Weights of a small transformer language model.
Architecture: RMSNorm before each block, rotary positions, untied embeddings.
Training: 120M tokens, 3657 steps.
Each number is 128 + 24 x the weight over its row's rms, rounded and kept within 0 to 255. Layers, rows and columns count from 0. Numbers have three digits each. The size before them is the row's rms in percent of the matrix's.

# down: layer 2 MLP down (transposed), 512x128, rms 0.131, rows 463-511, columns 64-95
# up: layer 2 MLP up, 512x128, rms 0.147, rows 464-511, columns 64-95
down463 109:140093123121120169149085161077121137122125138164080125142139168124163141128089152095130131131110
up464 092:121116099117153104136124162140128196134138137135147153176154105093085141122123141109143118134138
down464 101:098127171070135114119105132093119148177107118136070144089143135132129104119130115142172152118129
up465 107:119145117175145132137120109118111110095124128101083146100155124110110133120148144128121144160108
down465 112:112150138136149136119119100126119141098122115078138125148087102150107151137139104104142109177086
up466 115:153177118159144120130133142103109087141125113108161155113123127112128153096159108163152131129122
down466 116:147124123135111158125087097130137154138136126063069111127096116109169135104112121111108152101110
up467 104:167112137141121134112097120124120147111057103139128131177117127118161155106151109164126073146077
down467 101:109156140150127137136169146085121123139168113108110130137121134131148156155106129124121139106176
up468 099:131144114144144150135132093156124081133105151089162118171089157112151112108152141144163136129122
down468 098:162141119144103146092112103096170126133114123143133116140111097130129159099124163098077144126095
up469 058:121113121113119113105109083138103149112146112123130166070115138153150174153112126131105109142167
down469 056:150099132157166145150132159076136115127120145103129089149088088109086081092144152117143150107084
up470 070:132158122178121137122143101138135127129122127145137118080117102141137097164154097142143168106085
down470 066:117061118101155131122114171104145131151135132115136146126136118125135164123148144089153128141131
up471 093:124125149087124134125148132136120124129093107107131116155117133102130120121145160133129137131140
down471 093:141123167115140083135118099134094137159118121188119120100150102111170178134123113130108154103154
up472 098:110110154155155163129162153121118118124177118092152090135145126102105114138132125113122081122143
down472 094:145132134116113158118133175092131119121140109108114164125122124139105166126109136098142114124162
up473 109:146151159143101128112128106141117144129063183144155141160150113142097107101168158179121124159118
down473 112:145134128128108138124114142138087093104110098141124143099115154110100142111111176116126157132134
up474 097:102126149163111111159116153095166138153113134139125123094090112111139157126142153093168100191106
down474 101:147144094100112116144105117122118047120123107126116149135082108136135109140123123136135050151124
up475 074:111161112142149121113153126112148132115126136111129137133081142121129094162119132155130116176138
down475 086:134124129123122156132114095122150159096139062127104159088150128110148176118136110122156100097120
up476 119:138115136149135134165142097097133175151147129115167158123114151157114150124108079111151136115151
down476 101:117140105101139105093084140108110102143128141120107153093130149147136158151117135115098119130147
up477 099:112117095172147065145144144106168106143129164178157113175119140155134134154117104122173147152116
down477 107:136121151124146144102141094090084108107141111160100097128161121136107140111167146105135136103108
up478 097:130152098111195125121120147129120129119113141151172155135137130111121131117120129092138135117182
down478 091:141133121140105131125133113122168135119096107101067124129139153067142131124153184158113137131132
up479 122:150176108139087133128102099107084133095109159148116135136115115150115109089174151140131124145098
down479 103:133173114132129159113120160182093099150097105137085141102117160112156126122134101153092150111114
up480 108:149108146129103115139161165114128152140076143124118111130103151123114148092107113153136116131117
down480 105:164104145144078119091136157133103100123161162140144157151129180121122149083125149132139129134106
up481 106:122147135113124122128126094143122084152153144147180118071131105127119103129119074138159102155162
down481 115:161170140140170097139113119128118139163138172174099111142117155099112115145119052137109155127137
up482 099:142136127127125127130113083109117104143087132116137124122135147155132128076117094120151128175148
down482 090:109130138151186152088146115105157124135097132104168161081113105127129093086061117108110124130105
up483 112:104110158113156109130115138139067170100151107128156111125105095116143133130147135122132116129151
down483 085:103109148116141112171120159060121158128138163112137132109152108147106153168110155108123120120143
up484 093:103106106096172097105094122118096124086117114119117118090137116138149143148144116146109115169108
down484 092:098137137131153088111112160133150119127105151093119178111155126110126079125082136157143084100109
up485 079:123113111140135160146119185115118166109120094111099162120143105103129097090125094090109119139161
down485 091:142148141115148112080128101175117124138108184121065144120119135136129110115132074141092098142135
up486 119:105136144150115102170110068129137092093097100107192125107088165111112165094155135119139158177099
down486 119:109117114120149111111115101145110123161154121125133114084135155119127123141153137077171107102102
up487 103:107117144135106073093112101133104122107128175117138106154117110167097122153119068105149165150140
down487 108:116101185139112136148150156135083159132148123128134156162115120179155150095152125115128103098093
up488 092:102151155100106130118146069127103039127131107134134130085110102144094104148144122149102131120132
down488 100:095101133157119143107120115144183096122132108123147131136104092114109091100114097154140145157174
up489 115:117133149130159079105125097120140149118093155086192160091099151153122093097160095119141115143160
down489 107:104133109123138097088130134138134156107125149161139138100112157158163066118180084082127139107138
up490 091:110114180120177128151157180137144141126164112150132133152102094089139125108112154138105095131178
down490 090:126168177144113129086084134072133148112111136101132146112107113149111152126143109110129151125066
up491 106:122111115099133126113098121082134158111152129141117120110124124122086165075141107146164158133111
down491 110:121136106171104104095143143125167104148167103126168111123138160109100133111115206126151131167138
up492 098:127162101089144156155120082184135112135173160127104132171148163119111154176093112151123149124120
down492 097:113129167153138150164116105112106128122158168170107120089125170144138154133170112133131127108135
up493 110:146115114104123122182168179105144095152126088125125120134102168157121111141113118150121185139111
down493 114:107111118141169168182112086113112113120146101119127097170116092144152113148147139086129083119198
up494 107:128092105075142141091138097103085121108100164110112099164116107116117108148136140114092103154154
down494 108:160095163138141142133133130164110147127142106114137120142121143113144098127103075140142141122167
up495 102:140155124154115097107142102142095151097124125145130090185112142122114067131104142133118125142086
down495 095:141136172157140084124136132129118073125133094162114145140116104134145160133121104156074072090124
up496 072:140160095203142153139166131138146111138126111164135143120165125170154138131152082169124103149127
down496 078:156133164112107160147126156126111141123108103158130113130141136090133142097105134129140132142108
up497 100:117132123158120093136099109112103127144077118113113119127087131167112108149119136180135109128122
down497 103:127104098127108132143150145141111120110114138123168182119128104112115104108100086138073130110130
up498 109:143125146139137146118138134084144096138138128101144119126116083072160133096133113062126112161135
down498 110:158112123158112144115152116116101113153127140069112141111104105071123126165120093132118112105111
up499 117:114109146115135107111113074144088137124110133135118176149147152098148106122113099129158147103130
down499 118:122149176129128147120177106119102114138104096119130136162114115174111104112138111107112138096153
up500 099:130131178129133110131142121118110130084103126123132113143138127121111138137073108091139123127161
down500 104:138112133163112163143116068139170137166135121141152159117100139140102125083115123126152114135136
up501 105:129116133127154137114176115160128084125095103098137139109088146121132101136110127174123140085142
down501 114:106118092117143135143110166149146131103146097159109122111152108132100114092144109132126087177149
up502 103:158142084117120109114118166082181160171146145131118078122112147097105119131172121117122122127133
down502 099:129104143135098138110129145110111148144085127088154124161126118116127147100045133108180106142161
up503 080:086121145132131124109120152093163151109114130128112146138157119126128080174147099146118126161109
down503 088:162132143087140138114148140131121131180122103114134144126096143135154149074111081129088141126177
up504 108:115077102113107120117116132134129072116147108148090108133142168107070118115138127148126170105103
down504 114:131083110132140179138114132128105102079121124069128116134136101138137163063111169105147143142126
up505 119:144125094109139083143156117121111118107126134110174140137111164132095108145105136194100147164118
down505 114:111161096153168114134119105113177094131117105127135152122152085096122163144082127155166075092143
up506 111:114141175095140105137142148144145123130194143104141144129132109117129170096117116164129130118128
down506 093:112116144106135142132118128136180132147161132147113161085154124125104079147145103147114126095133
up507 089:131075094135118155127122167130121084066112137121074176125139172117125125130100095110133131107147
down507 094:118121136120134121080137165142150110174122095122189124122131101158172116155106137129171152152112
up508 090:121134169145138146136142117105186135165116137131113139119159099108102136121110130164168105116134
down508 104:124135116096120141133126135118088124149110100122123112102114128166124180135111133105158073145119
up509 106:126107116149098098103111164118101128173124111155151155142162121108114134129156105124159088116146
down509 104:111105078117104103141139089138158128098122130096081148135119109119140091118129125126127088141136
up510 087:101138110098152116106167116127088078146148117098148140097158146082125113156104128146128130120089
down510 068:158058111151141154123126153117182144134170155168134144105120139164139142105121161111144145112125
up511 124:103107103138144101162146120135132123109167136071129140117114132128118112153135136156168112108158
down511 133:163105120166128141149145129145106091175088161105167141132131135158131125111124136138116125121173